{"hidden_size": 320, "learning_rate": 0.00442, "max_grad_norm": 2.0, "train_tokens": 659900000}
Each number is 128 + 32 x the weight over its row's rms, rounded and kept within 0 to 255. Layers, rows and columns count from 0. Numbers have three digits each. The size before them is the row's rms in percent of the matrix's.

# layer 8 attention key, 64x320, rms 0.0769, rows 50-63, columns 64-127
118:047083132108084105118151090116050138162129136112133082092144224136171140116144116116091128098153162119125125104179069145122154142074095145141122201113117123148136176075150131119106122092155100
114:152109110143121081117112069115112111113185105123127150105140174116091146128120103106096102111176134101128115145195132116127151093123106189108076090170151098098146153178120135086080136112149175
120:139105075155164125163140085134127112153142150105118074106093171162154109146170131136189089176127139072101153167164125120104175079148130095056139121135104191129091150090061111173086133136144160
121:133135121069114127139087168094114116087160120086154147067065106083110131151139155137130161084098152155123104101107126114108154165153118091131170051122154088165138117173086112149118035124110160
125:103140147136149162137143074135206149109121118130116160158154122095139183128140103095192122143137141168150145104062166124133108103095133159111147163138115148167072096124108114157104126124136107
121:105085135096192106160090158127131080088098094140105142143082142115105130092136178114091113126104128139095071171135132174113138190132097123150171156109183136090135127117140149133188105135105165
125:104092132151083105162113063136093133112095175104122132114118168167124130126127054121156140091114132103060138086066156121109135117153101146143166101105088158086167175148142163152169148154128111
125:113195197122162163108086143125179097108129108154166119137118119190106088115127126095076149205063140110095158124139103115137151082086066208142130091078151086119124096116142168081154173127088124
115:113116163135118141094139137157142159177171141154151182145128169155168116115148175131183159159154126147133120103089124092099145175087125087170130135167165130130165139095104148165084155160096190
124:119131160145200154126149131097067144139184114158106129090150135080155124130110115093084101100144128135158140111084123137153096070102117158133092143124139125133116107102129079088098107166162193
117:094127135082194120124131125088183125136124079162114077153127081201138138132131110174093106109091088142108168146098134059074129138141170159127092096142122158133141187197175097107115200133144159
128:110098154181153101154143115107148172127132211103119170128142150086117189169091163146149154128118086176075164082126151111138118096153107186121130099101138122146128165199192090133139108118188142
130:147135131071145160134105124151198104108144108161120130143121064102126123124154064124035183139146115131085118100085086123130116115113089100099138096125101126123108161163149153117157119131110120
133:114074158120128155126137094113121126130148158122096116151169164150120149141110133088156098105140151129103132080201118137084098195191155090053077144164103095154150127103116187129181148136103130
# layer 8 attention query, 320x320, rms 0.0862, rows 51-63,115-127,179-191,243-255,307-319, columns 64-127
152:124100105122117115125105105098085130149115150139126137075225151116135130105130181159106130215122160129156121123165125128119120140126155122135039115126116131114125150169136061140122132109148112
189:180164083138150116129112044128153151086129109098118063138124216134074155222174143089121153125113136117136120119109148157128070126146139116135106183129152136121099144163109057115114124098135091
179:165148100089180134120127154022129146115103130106127117025058070104099149139168086173115164115117158129167071123077093121104118144138148101114102106114156140082156110141128077149092111145087126
179:112098145086081200127133041157155117109117161150123157104124097118107144100104157192192169086119037136163156087083065129121150160172187128149140154098128140127146113135122106174098156098132131
183:113096137138174132138127124106154103104112144122129121164070087114117178093155189069118113130130068128055110131118141150135137162213067125115187139109161126117133132099140109095169089112103117
192:132111127135117077113145093104110128113142127127150132118141165130115126122145088100077147137131181121174123128072118129121128085082165142146117126104087137107147153174123171138127109179032134
190:095183188114157128138087144126192124153120141171110176104108103149154084192133131158150125119083159107133164133154090118111105109107132154143110125132108097114113121122114134142145129094067113
189:098111126109084129117111130101142124125141107166130148108165191142131097116114122222177105134101129140040121196050172115090157106093173131104131155138220129179128124072129114128160107110103117
191:100193143138142180141140110144114169129135121146129172154078127102114116141115108138126102120131174137136168112117182108151120082077136147108129087174158164125126127059101130126068113137169112
183:120127101116125112107105097109156109117148170154120092122137091164081153082133128218131132135123073128115195171159086096107125161075234146135118087121154118121141134125139099123113148078186135
192:138106090119115110118136153120085157108145172138121117140143094129092120097121185133109123097137076149134172141065163139131170089119102178185101095112122103126120140155158102164205145134184130
191:171106123111070164150140145176144093070124157136142101159146075140129153114119077196126162087150106149078135083111104132132127110112156096099147096093131138174113143125105067115122137118098146
178:123147136171085102105112095109100107119147166127116129111127209135130162140106149093175117209141147140107118147111151118099106126153165132097119117153172110126131127116114180130095138132130139
064:138232139158047129114108109067189124146115142152117084094131146092124092104146160115188117170129103135092169092098124116115153158111127073172107140130114126106110135109145084133176136123165106
068:126156124165110126117121052161127110119132114122099132132120149119144156128125154119136138154068122112161125123127180177145155122114141139167049136113098142129120126107115169105156111111159099
062:169094110135141097127135134090193068112153085103130152109119084119093095129145121145123108127089148131226119123120096145122115123184143135044173168110139126120147113179117128165072090118117078
066:122155138060121162133174126162098151133166124152135115150122114126129066161143144132137139104152118140113068121077092126145169116159181170203192125106098138159140123073116157159073132138112154
060:131082098093141162122141103158091111095138172159130120165092080113105188128099170122127103161114132115089092098053157148149148092151139161202132096125149138127149098150103161153196086110139198
063:077095171110179138106120176157119103116102090135156132149100127138137066123169097107136160140138148109164140135137068128109161115124215123127140101131102151191159122120120068137085120087103144
066:112130175094139193127100105187155126123095141158153178106091155156209128165115112075199115153125164143122104166120193096114080087138154053071119145150063104165101128099104143138089148112128150
066:138141067103106145152102140136140135107100137127127161126154175135154127103069136146240115081102139138061059209145108160110156130061161106127143149133200139188091131074117088095110157129173169
067:082144218152118102120135101084168100120109104141128146120099103122097065170083147147162120122163141136080170152114143106153167113164127074158087097188151109132141132096120143105161100119185087
061:135164118137138112128150140141132110085127098076169129143078104107150170080095078175128116131161123134134165165157157082085145155072137087066168125079111132094133134149127092152117164120136148
061:107143080079170171154168160094132148089095125146153128123122114171097158144140151131111113154135142120149090110125141098132115120140113109093133151126048113153081136164126139097166123118136127
064:167132143152123185159116154158169134102110097149106133088129108132134116152124086199177113054078119115198165107157113133117091112162169082122138091115084132173122145179126092154122126118142140
062:156149107111149172122094140108113134067102100055154078120035195146182160134139154109126194217135131127070048157101111113120109156080107123077169149164091167160140133146124141128080121153126121
092:153063095099107105114178127087103148141136150132123100120120134155141140151113156153135136162123160113094124057227133104119042145169093150116041121171110149102150150129131084169135118184146135
063:123096106135150118150141116120125158121133082095121108120141180145145121155147167139110104092149112124169183132082164143145098156090197149174174170159121123110094135141107115100066119099105136
080:138140196138149102124133158042137107130106115099113130111120105129129096102146088082120140112078146148174100112040064132132157069119145107095202120113114117116176108177130078132142092124093138
102:132159148105156134120198080092149150137137129113115150068092155099120123108125161077175140096100080131201121117089134105137147128122135133110147120159097144158138097127111134135160133126134137
085:109080158089122115145130136011090132114112107165113136161099045111130110154177190148127105197113137136055076131156104133138175091196085123189128134162160108067121134136125135168181116084112126
080:094141184134108134142100097174128110088105134145143145136141154138141082071121091154149119089135210110109184134156078130147151157075168121081109134115107134091137135154096148144150116119069101
090:060163144115144079126090155108112108118097152180108180122101108141109046113138147112131111190119142141062134108124106174147164127180082112178066087112147137097131131142133181160157107130072100
079:107085092099096141105165082108091129133138122151177145103134165131130124090123123084189106185100119126053100110083147128111085130141153146185074172153196119136143118082101134111100114139099128
092:144130139127163122148138163171169150102122090158133164121085173108120087174121123138177146094135111109172174130064135107158132096095155164127132087149142154068148128150104107107113117090162136
087:125200112132166105097091128165204120128108118105122107134101076173100144084152087167126135118140080117147165162084168143122152160135151069147178128122125141156116123143139133098106120161183146
082:090129132144110105122169112151090121117139147124131119202088116116096165149124099097106134164124070141105155121137101153142153151165114187202136097172128123125139139250160063122162108109141123
085:132114170116120138133135157124156098111113145137142155167154103155148116178151085171126111112117092143082102108126101141147108101105170160134157157102068105121094150168141122117118149094118150
104:096127091148116092094100059116077151118147156139135110103154189148156146103109111065171130171125167142059095136157095136103098136156103115116105141126142145147129123082131179186149136129106137
108:129059104151056082098086094077119128150135155147110118066190135132097153113113180128134146187114129137132086130182085142117106135181093140093058117105073112142143142162166085155128119136140101
096:144093147107135114127164063122112146067126157116140100093140193159113173213179129090138142106148131125128121147086203187112029097125145148141147170167097125113113130155124038101082154105071119
095:143178116109163140130158165063066147097131155106149112098088064111135147140166110193140173120123192135207073087088099130122136139065134118171156124121148127102149109118112035146097114165104128
109:137143140136101159127205035140138103125125095142127118095094126098096161075137188103145136077120061129175140106092135145126146158105165151107143113131093154130125098125137116153113132113071136
107:110078163109131104141096122059146109129118099163119163186120079098108097117179169095105099179130073132067119173126125175153120132219045111178173146121157111102102149121133137138165101065060102
105:123120135121127132108137098104108120097141112131131128160118122138106123058114099148083128119092188111149158154066074153140133144107177132129114131119099123104137128190128124127110089167014111
109:076168172110176118139104147121143107117111154144114152107109111131116047178146135134133133181104127127084180141126093162132121137151140153090099115094122149138113131119133136168179102091054108
107:096107147107094173097126137107123138124133099133125124119137158127135091106109111169200091167146186136088102188090164126081093107119159146102114172144177109153142113105139124110164098097114118
102:164158154149177152131165140162129165107127075168122196122152178090141088155082115138155142129145110120160176156056146108148127076109122164106168092129146158088158132153111127111110087116150116
102:126162107108145123121122113141192122119123113094125107144120091159105125068172108196112126081095074128149171140138147125107163142095232118121121123105154097126166122141137092102096142129171091
119:116126109134126148132154159140089151100134163125144125185104080125110142155092102119110127114103089150100141117115180125105161129170106192213113106137141104114113132132163084152183129128163104
118:146124150089088128149119172152150100102118138161156115168152109151132109157115087123098136097154086155093098099133142110130105154138117124105184105083102116196105144173112102122137129109113153
121:136109124143133105117147139112106145077133197121130148127189193118154161146118129109198105206182125151079090133143156128097084122165144143062080131153165121142141108060119160189096149123096137
086:111099097142105096098166129116114158168135121085148136069152102110120161081103140171109129134110175110161147080137136114112104132145133073119047101142120113128144153100128105156152097184121115
074:137089088119123126117117086168099166079102145097165127073137187135107129176161101117113157099162115120165124143157164155155096135059108133152197128187113150135111143152131067121101120157107115
074:118126148108174122119124130096074116123114150097128154103143151116149123152136134109105152080082079148177106124089096164110155159165137133123216098150096087176133105121140134125151098117093118
100:159138100076134154144221102149143120102139117142125127059083148102103136119137153074177113099138076119174152116139109116121147126108140118098147118131129144134123091097120145154108145131129147
088:105073144102111131132086138074101135119122124172096122167098057136112145117147145155113059133145112125096132124195106148157103131196085137193130134188160139106116120114150164087174130114104113
071:157137113117140134123098125099120101131100095144121156131152154091143158127124085170148126147137198134184124154097149161155086093063186184074124144074077125106137144139129125110120122096032128
084:085130157111103116153133148059148123114113150146137153141118132114159094111161129167141117168129170129114163090159127137142147138125123110165080161114114126137084154144116203167143122118027092
082:067118098129131139105105085124123129134122084118155113100112198112096132060101098118118129150158149122095080210147131154119110121183139170157081145176166155171119133112119056132060101140120087
092:168119171160146104137134093165196149125130078144157133135149188088113106182117103115112174102123106110180175158076149098172095124138125188114114077139160164070137142172101031108124124148154155
092:097144126136194108115106107098205121114128184098139104104108058162110125136127129175130124169125123119158151144149142123118142185087175082117114136124119109125144123168146125123102140118161120
086:096134108129110146124123152111067117098135139174156114160103100116113125167131058157166114144136110129106139114112164151129140155119117156175103101133164109123129144187152043154191127114128119
086:134174133091108156144079173133113124095091126148146145164174083157163106147160109172133104071132140144112083163109133098129125118144151125126138135105100099182068140228156142138110136106088124
090:126121166146136124102099089108094158124120166126145114084112231126163104138112104104176122158112183138111095124134128135107100118161134155102093146160106127152118140083112184167169131085096121
# layer 8 attention value, 64x320, rms 0.0763, rows 0-22, columns 64-127
100:157092111114124091128147087207094120064126144087148135111100215138119154130104131192113126131139167102116181148085136126126145128149122132168192162141092133104126130063129138135138137141072105
100:134150083125148146113119141136112118135141117132121083146149110150117099110127135137042122090150095134093201142140157100117099103115084114100127133122193107139133137096118131103135146175185130
104:122118143112102153123076100112154141138109108112142133075140127107108086125164145188083116123152172119094162086166190089138159163111068120086105135167175121117143145110128130163146113117175136
099:152108124154138178136156136114105134144123115115137107140101086126108121145088183051067087109084099148091021148117124160119088090126120144122109148148079142179128110142133086130199126164036151
101:126080161130072241119102164098112124110124113112131133114133130139099112173140063170171123176200119143045095150131164115118090093148128194078079124110131133109150138118133094074147138117118125
099:146114033092138141128140095091103147140108128123134145140223113127096105199138099142205098154130101131158090117111138146106108151124126087088141154111156118146130140123149145125161139094139125
101:133100066111150129126137108179143118160117093139128142180116106111144142139157106103102161152165172112109047152113121118133142089084119156097185135101161125116123121058125168140109106163148140
099:132135073095078067126117125139117138148126144099149141092075105142077172120142128092058128165140117117098163102097124149127080134103195099212151117122162120114152140085137148151118105177072145
097:103119177126122072113151091145146097137130094140131115089114147117147102094113159061096111118113110139082097147212126119116110113139098126132127150129113133138146121123138151146116135117153130
097:099147085116095146118182105103157108142158155099117136146132137117130137044116124111076171089118117129163183122137123114149143115105152097094111143120214120143131148135139139129137133126175156
106:151103111132142096127104146134136111113119119159150105163094095138138108081158149123075148127111062123135108138137089167138161127142099150116175116114079107168097149191126113158108142120178123
102:144187145162086183136132088133121130090132155149125127171157125136098120170132149098153131049101106129116106096111191127143189146117087079161098114152066146115139126177151135160158144138116122
102:123110097110178150133150129152151135108123145074120120122138123133097122129127097105111134109129154119169023126081144109148111085107149110101159148138164116145101139172124054144117133131054148
103:109107103131114068127110084112159095095106084129127147155066092160106117140128166149105116147150110143087036108191221118109139161178171173110163100143102136111128124137111126113097134134113149
099:102195184166148138107112067175111124145120095109145149169070051095155094151122109156147115047121162129130101145073134116133143116047137133104115133148070112117129112118120153136168091117116115
097:118084135167160118129070070121141123141149097147119135147115133128143191118081172139041145142118128127130118188166166096134075107167157159124151151111191140168102125137132149113084101129087136
099:117142138149130167114163152095124126172147135101122164119048143129137193215164099217105128096104132112103111168066144154117101122051088109092137160126155124106130132136132156127119156152111124
100:120108129153191103114137117193093146127131161131131118110074171138101136149144126106129171133136093142109195098132090097146100153100172121119084144133126114092096121203130141170146127152115108
098:155121136178054163127130002119158118100151089175143124119123097125131049158113157108085144166098155117196068174138069141122147122152128153177148076137112120102155141184118146100083136128095144
097:109223093143061151127088099060099107133132144113118126151153144152136096170133150102146141086122167129111095161100129114115123128182083108039119144159150110114145127175129154122074090132159161
098:129180115144120125108115198137114138158123100091121137196135059124187149179127132125145098107131095133194179104143141072108131121105048083085164122120097120148137133178141183137155134118081142
096:139120107119094140122162093150128121123137153098130148084105104173143167115113105229117104019110163110119147101087140148124119110164150134157071143138028121063129120070119177069160128152145127
097:105129116098092059124160145073135139107154137138140120187080105093126155156108141198154152144162118115107123128069103154139161094083175126135124119153164103101120105164117149143149107092118121
# layer 8 attention output (transposed), 320x320, rms 0.108, rows 0-22,64-86,128-149,192-213,256-277, columns 64-127
121:117116162111156125163149133163126207131107055104176126122121167089128145109117120115117157084157071154138161179123177142139062091091114129085117117139078102141136093150152011100087111049132115
114:146115179155105088160147127118180098138144083084128132155059095109085138062114126123124184104134121190119174059150148107100103083128162200145063150101151154146164159135065088104101159139124115
110:166192144119084135044197153142149160112135164149122122160110126101164184122128148140159190121147122068123096113188076123125160094128103096098126122108132150093082130146096145117124094075152157
108:145119086109162072149109161122160115137097129132150084105116093180097180111168148106119126127115129094155156130130162157060121142143095123157086089208153176132091156083193099112153136133138123
100:177109149092173125137138104076109147066070130133099105212145122115137124095145117126149143103125162093130168202105118106158185167142138108131094131182133061160117181199128141128078180144115127
120:172115173115128139154068146165119108089137188134123136145108120161141069108137112135107173167130181141122124130124132100150156096085183164098160086080105182111130068137095120167093093092120187
120:155125090127131163132123070106097166084142115121182161134162116161153137120115131089143132141139165174126115181157117131091160118130227129095096170140089053080143110170163143154154107102121137
114:135118111118120141098099139181060135076094151102153109082155162138099149043085098168128124113151121124155160127112157114076068126129126163138103094166163135200144143107124153110107136121140073
116:118119163124126133109098118162082155073158129103117171106135084117093157096129086102134133110115166200185158094089130137111164120193154127165177140193113158100149105093159158141088119118159108
112:196101175109148188122056143049144127159135080115121124116146079152089178110133150134136154167139138130132073110103138150160159073151185089147172093122135134088115162107099177127087129132168196
115:134169116101173132107209145090109111134122132161145134169137174144132087169192134132090120114123138160056108173095109099149182147179124174145137078104124109143116134131118143071118105115118121
113:159059100110174148103167093108127161097127086144143123117120151112126080161140152116141140097135135120122104096153163149101112160078115154099184116166119118110182153126148123124119118172176172
117:158178168117168100090112145110129164150154188093129110160150113125200117129124126131113120156079134129114111179164170119084148166091146057050147114135139153148137123101055142130181117143134128
108:159126130147119134126118124175113172126114135173142105195069149111160080145171086114101120107068155109195085099167104156138140100059109107136144137148132109149133147158159120165170153130056164
118:114166193124150096124141106157162135103142165177105120129137139109146069116142086120120167158085124097080118188112104173117147176096142119112113043138115112111141159104125119149108147110116118
119:143174135076158125125066158133150130105095115106122100094128160109138110099143140089141148144132119179114124130130112161114117134109131132054107134075172129152117190104141204178110145142123117
108:131111103125167088089077156108079134090164116073076120132174138033138174154151133146112125102117094143173139139162117095070113109096128137076127119126080097094154226112091100186173140130133183
109:077197199165183167068147087187111143137100107115092116162089135162211115148137132144084142118085166135092136093139171149079183106076164162113190078133164107129099080139110201152083133163130142
107:196146103124158158083109145112089044147082112120138128166146157159044085149109120141129104149155124133126158121126171072175161154221105099148104091168137169123164078136176198140102127151145062
107:133052128152206168096127167110129098160126147116111169126123083114140134129127132070151165147112137117165143126153131168139112071129163138071135103112100132095105131130166100158108173108127067
117:139145093098117098106173133131114137119162127108101144114143166106117186124090164063097126159138140117080118111100101074146133078122170125156051109144126158182165156172090105090156104103160095
116:138150098122158058120169137108161182104066083154118106080123186089094069165143128070123102074147173155070127163153117113112115092121114143169119123108161131104119117193120119095102094143129109
104:139076128194133141129145124082085128147053136125111089096098089096130128175091174118087115168130113133135163102150156120108075209197117071186115109206106134133142133153154102136088115114083112
092:067113107136066105125159116084126074078158155088105072114115122104157107128075152124174114189109136147120098081121100125083151202178088105173155134140171154099148207166134201133150106177115113
097:073136164107154129086135154181108148105104131122139146121149122171111132173141103133120058144110136127109105140125067143140173142126137156136160145139099101112114130172192132119191069150094118
100:100175142195103103157092121133116133093091069134115132085124096144084114158101086090152090130162130103198124095121185145128167110101173132095148132123107173161112092111147136150119119223122103
100:100105121133124091141124147127139128149122071091076187180100108104106130134104093158178113119175076142074138154102195155126154086110131123125147100099178140113162141164081124123148097093123167
097:113097119175103142120185123144139132197125161156161151057109137111103158167110147142157095112181133099109097135142160108147113080108131172123114112115162161179142076050139077174121136110110152
104:097098113130097068156175105167101160139125084163154165090116129078094153142088100110139114119166086102130150121145131142071095106117142092137081132175150107116119155091113147110153167188089128
087:155105142132121092131116195131209089159152126159158084132182074103164121142107087155122094078118135140125224106134174068140145219101101151149128059092172141164103208154146085122127169177125115
105:124104155123132126152158170104181130109163101113134146141129119157126102132095110150174144101131149132097099127144096136147112161069079068164152161091144152151123160089090083093108173145130168
100:158122114075138119112138120097125207210142121115182144133142166219193073161101166165112155095108071091090138129133138074148118168065081143106155072146136090118136086206138083137178172145082132
104:103119150127080084132222119189077128092102161108116113116154149078177138153126122085112089151117107102140131182159124167136108158122081107126096117161107115163139135126118132145078138120164112
094:111101140117144107103098079120168158126141138152120107130122108128124108106073134119140147171133140182141209114141085178130114176058176101064151137144163101080151115109121076157118103170124124
103:104123105145097098132054151130095088163115206156114131127112117113062131126110086114079110193120154147130120114115121160107119092167151158155075163113127098177154087147087164080101108109115116
097:111082139161139145126144136117116114131120136110131135064096107206111164140083199155107137133105183115116140099125079069130118112162115142127038115134138073110108136153200118126130146198102085
090:057151192143145145146105118127165087151151182102158127058134138124077118164109160136197156146124107123084151157119148103117132149191110114121170120082139078099103114099137118151086120115127106
113:121120072113117088174156152110084130084146137105135171152131124122127139161127100136142088040121114101143084124143169115160027081147094159082123145077108165130111103180152134078173152171124136
098:173082140125131189135215165162144119119137124184098199073129130156111156127107131166108152160096167113162132167118107068175135131090123134164133117149157139128137080178111129088151073091148153
095:104173043113160112170134121072137141136061127174093112186104130200129113095071112123132116109134190081115103084164103128133175124157134143136089132123123177135181064113149112067083143171126113
099:197084060069077047145134168067087102101103184148155140136141105155106135132148082140149086115096161073140101136143106118144099129133123098162174181113116154171126163097119075141202076128131146
096:134071158049148040192155113127119120126174151091100122105116140059130135126147162107151146112096154139150066163202099130128093142109135129114161167184091144151096172117087079124144088138103144
113:096123132159127118154118114083149134050081108117113108157095194162092103101139160132072112140131146138135114079121124108149162130147091146175094138113115122104125158153151115134129106149102134
103:145130158110145095123126117134134117077124162125128091097069123126150086117126142195126064118148099156110124150165127210099093171097132128104138117131095103150110109112167116088129125169104147
103:096103155116085189103104119143127098192156154129163127119126134133128139145101145165140170178099089098124123073064104105132097147130164141148102156126114152116111137110122127112164149092107163
099:177188141130112162151055153165161101145167093128136141192166147132133099119117067134147136076102150063130143088104100117161135033123154146129038102059089120126154123122146126126122172141130097
096:135103076130188112138172151170145117112119134134104166146100134105110213106136180150098145058147085012141149116096156126138105113091130094108174159149103101180106187114132102129128183117092101
096:106129123202155156112161150101170085099186060099109115135102078107135092180157105150102151144137121099147113110128188170158130148124126088157165121117121114158163097088099145160111151133154081
105:116094155114180083130163116123129114131107117063167133169117115127176193169140181160092147041122104069180145102116127134078116155124085097159137118173124101085146127130108122088071175085110148
108:147194164150081131117113108125122074118152193179184071055137140120116110125102123109085174186073152137186115147177094160161122158119108142108126137092107070168157150092109140155097177187134112
099:142115101058104079114118249100121124122103143088170089139102132123176102214111143105126151171115098101165154116080147137051138134087157114069131137086139086103180158157109176092135168114120079
097:208160122156175119123166122067162112088119081078135124116159169087107188163180120096153103124130136105154102178159125123150130102133113119077203100148119169158139111113107095087145074056175087
099:138149133113116212143178057158116149068162153142134175101118111107173096106083123149109172165140120196101158120088099116148111108121169096117147127093139124087088104131133100199111172085103223
085:136100165133169162114109113156117156157139175096171093086119136117116171153160152130117048086114091124151107132122132065111163088170140167074144108112086131131137115123152170146090145103113120
106:134175130124129101073093107158156117105115115110166130093154088108101179124136108129134110093090173123132136104126162138105119195104180109143176219114097146173071081096150103147076094115148149
104:090166142126185109150085176092172122117175088114117105099126136185081061134176138116143100108141156155087125109131145063094191104103168156155203133174166114118098230146143114116135075152120138
103:112140103120169130095153128099101184133153145095094136081112193151161204119150144104115110089153103047160124097116134139081115116179120186150120098152132140151167123145102158120133153118071123
101:116155174119164102187163119049146155116202061112162125157169122131165122141177122137155099120140142132135108094174074124156105103073138129071152064121130147124088111144133153201130141121141180
107:153156113085148128142142118117137128124091116126113181113102132082085162092119109059143144149114103129128097171072138138142093141144127130137116151132126140177126149131031088084113115114128145
104:133146116137157156094177121142125136084122119125108099159062108066131119118114169168097139111139137124205108146141133123099104176069157202091126138171118158183140099143079122119072162124120125
103:100133106133118186112078079148136145138180084143165127120099101179141076099129160162091112189164115136125127110069114180096109126149127169160159119179162138132100164120140190184138081104131155
096:094028096158124110111087135107092128118139121129124116194126117154144094108154131070135128127177151107066099095092146161098154148137147135153106181129117117122117147139192125201150193157105153
111:119071192136203208076134082153133126152135122091145116082154131095142122141191177132130144159106102154148174099105145122116159140139118115145103071107142100095102140129126167122137136164139093
092:085172138142125147147119145169159133107143099131075133107146150082133173136100164123069155179161147148228113117147180063126144146095046132102118133134133136086103114086158168134105087226116107
102:066195123168099166111103062168175118076119126180165093155134129105141153143077083135141184178173131115082189100114127103154134148187172107197105139108103071150131074121179132162134158142163107
099:181139120114084111122117119130105167151157053119105118163115139163173160142101115149199069117130153187130147147132163071082177111111124127094133105142141191140120083121077117101105145126195130
095:109111136163153088112129108129128123185124127161169154159111128136130137192133111077159115144097161078176105149161096132069133097132134129104175111148131113114133091167091140229130140117147206
093:138156095116177154108109099113144102123164100107113114127149165188150153085116168090108087090124119171088152153137088130142177119142121180100096054131101113138118116176176132109122146127110070
099:131179188112150126159082095122099170152103120215140152117088096118128084127121095154147087091183169089111150118127124157141131095080174131083101118160125138106131087117156136167149106164143158
095:101086104166107118143127080118108048188113145161157090126119132103135118081119153169120172144142160133087108102126125159176135151140108112100097116113106107121121167113148131133125125114137136
086:118118162157136140119130131155132116120205172071117114115156126060175181093060150145073123124074123086138181145194080113145065132125085108171103094142162114123113105126101066080163145154156109
109:137132139126107214095126142151146155115136139124163101177131133155172165168110171088126210121132136099164100099145047080167108116126128125131092129099100127097116046105133156125082211169159098
104:101101115179110080151109109115119092091134176111130125178165138146096119117119179130075132105053152100162140128156068159149091139169159147139089145174134111096202144108104130076137138146137095
093:169147127085104124128126135147149129116088139155171068131103172155106135117137114130163145085063130101103126176120126052181111150104162156168159042145141117149107150164113160150128122162164124
096:123151174081125116135115104097124148131135077096136048137130199124118106134149155160099138117082118111155145145145116137135123136101154137158147132125101094128093101107107180112037174049183133
107:129179117103141122164109159108150110130082147174128182189097145082138141123183092137131142146108163125139100102105148147166145109179128147144099127108131128084143098147090177172128148112165154
096:080137133148120148083082164117094088075152089093110121136103182139118114132168133072110101159136144187111126140108088192185136118130103160134087174167159128114127154101111170116113077078059133
094:142058113135100109109117101084124128119170154135059143126113102161149119106123153137131102103065134105135133042129090143111135176176087116141127140160144108099140097143094116100147085109038096
104:105115181128167176170096132109100136153113178125105170169159117118123151128135109133126093154086154081155090155101098076106125073095122136158116082139167060174140105139161107125109185102124139
096:078163188143155182123163128135156111193080130097145125105085085206189181153091173132109138134121152075106139135136130096124141149114148085145109093162161149116093165155144052088133180151128186
098:158123104097081139208157122100084180083142101149102126198143127141137121078122144135114135038170109138131164198141141181091161117125158152127153181104117148094147085111136150154119113114103127
114:168098089147126101157197149086094085143138102117131130131195124154096109106124120067111086115183133149127096151152142102153103145122130119164095116163125122150168137125155136146133123185150130
095:107085147139187174103109169148197155176106155129128118189135136136120131082121150107092117151096085084117119151094118067118180117127196096149136147133176118124127070102164149165057118095111144
097:124154103072091108116107114125137113111179142123136145153121088105090169117089065157134108128144122117134114147134111158102144121124179160123074150124139147174150194116129126148090129125123105
104:174108204126139075159083105123133123132117138127188162068178162122116156134133122151140095114134098061120132188092114117145122131172054115145153172073117069168087114106112107137066158077180154
099:115189159099159127144130083119094166195159118158106119154149156123156060051084129095119158133130094116125135128122116168152126145147116137150089095126097148150105136130152151097147150118124124
104:119154182102179107116120117131161106135100141159159196099104111164134133083143074153151103070122085099115185143108166149076157111044169085119207119136152117116092104105092137092195166136135086
098:175160083109149110106154118149138115123090157132147165131040171098149084189146153091112129126147053113128118145088136111115077139165156132167212129103166144111131076134086118161131185099142136
100:135098145112118116137122138108099137093096095148158079116202151167125154172141108085112160146130204109130096044072135138105115089120124121157103123081171078100156155158132107135142160138167165
103:140131121147141150113149145156130151122128087156122167166116115081121143136128096127134117186196154179169145115162121153071108094097170090094187066162149142155133183118126107157119086161134143
079:166135121103182130166170147102121163104107145119134118174106135175104168160180075138114063142091114074188134090136084079154130055097132149103161165103161149152081092121114082111120176103150148
084:179131089106135190129159110095134136124164127156093084116146122163167041164155213149106133086120124100150179172105160193113098125121102119163135141040091091157114043101133107127178164138122140
094:148092105067129109147116117064111109120121102145148156116190150140125106082144096178130088131125151105098122196142156196191081187114109114170122117130109110078123129119106145111211153089131129
077:164207164117121067102153165108156095169122163131101165092121181174105128096111151141098107084057147118163121170130111147098153128155137104182142122135113133156114105118133099084169116166098105
084:128073125078166132135083125160133060110135109079117177128159090158134144113095135068167162172137101189093174168104121090113133125149104150162105135123138135060193145115133135158157104088093155
078:136163094133143086092126109112168130199127085147071236055118157168154064118166134173093137124135125123111136100123153092140173128133113098050065117111112153134148122119206120156111079048122110
090:115103084086139128118128083169160090145093158107128181122086121134167192104140128083159154119137149114075072147160144096173106103096166088177159150106181138185142046149191122137161124149098154
085:092156145080116101174100083118160105169126176145094092120058146134104136142110175085043134180128111088160068144086132134124086135149112109206175118159174119184103131139172154101172085068078125
088:100087095162114158155120158096131127121114150136111141130145105066137181107084115144114135180112165145190124140166117112126121142091172122124101170088177182147128168095113106141141114170167133
083:114182058152154119163126103100169099176135105151146135171136151094097217074172129120135189099135121071131142143111174114111131105136167074114153139122124147108117134154159200039178088128111175
083:139104103123107118128156120100122071130141132178160126077115139173127123100110133231135155062123122112039076076111111169178139120152161132169161139127141164159092131191131141084101119177113122
088:110131120167087143126122128146154180070117073133131116126144167120199177131120131132122142095124113135093129133142206123131161188127180138140120127149138204113126161069167137183168150132106157
089:109130151063136120115067099143167086127090126100144149144137113183169159132123153136110120092059119121117048187094111102156152168154064149149209141162175145161134101154132112092155135126124120
094:092099138131113100106136152098083191134167099119133118152122128120153098143129120100150124151190149182157111082107096150119101134124131172064116118076151224130136191147141093134109159145129159
081:077110157112103163153142110156105051119090056143158082107072119114151123112120120149143200142078088140129115088120157145142150117121151139187119113108157139162130118121182171082095134136138107
086:106128181148116098108084076160135179148167104116087095152195119129141210126126090125095162155067154131148151084156163098065133217157107151124120156138135109102107083133132135103069118108150128
081:103150111161099147076187163151117174140153149124124158092081114114101111155113150133150141129157046121091200164153152193114126136083135137121072075188080138137110095130102154118134138054144095
091:114158158124132169102156092190110146082122155081095084143119144114108162106103115110153189138123101221082133143145169119128124118103150167095081153113101139083135127180116151115172164134192034
087:126209150167144124078123120168126135166133153177098155116143104099101091124168119096127111145132165145095119101105137086110101097184153096173106125115161108109184139128177102154087152110158182
082:117160189110138135127103134126146119146164115158101110120160142090102127074119075092158130181104161164127108142139085160125172114146116077054142100151135071110155149088054116143020149086160169
088:072145134172110135135170135132190146187104108107161183120160052164104150121106140117103144134075114135129191111118134082168159161140171152085126113147151154088064128177114077160141130056110058
092:194177150116120114125130136107184143146105102167137141113105120198047088136116166134090132102116129103116175170138142083166112058123137100126133107105131093135142113161159180077151133133086142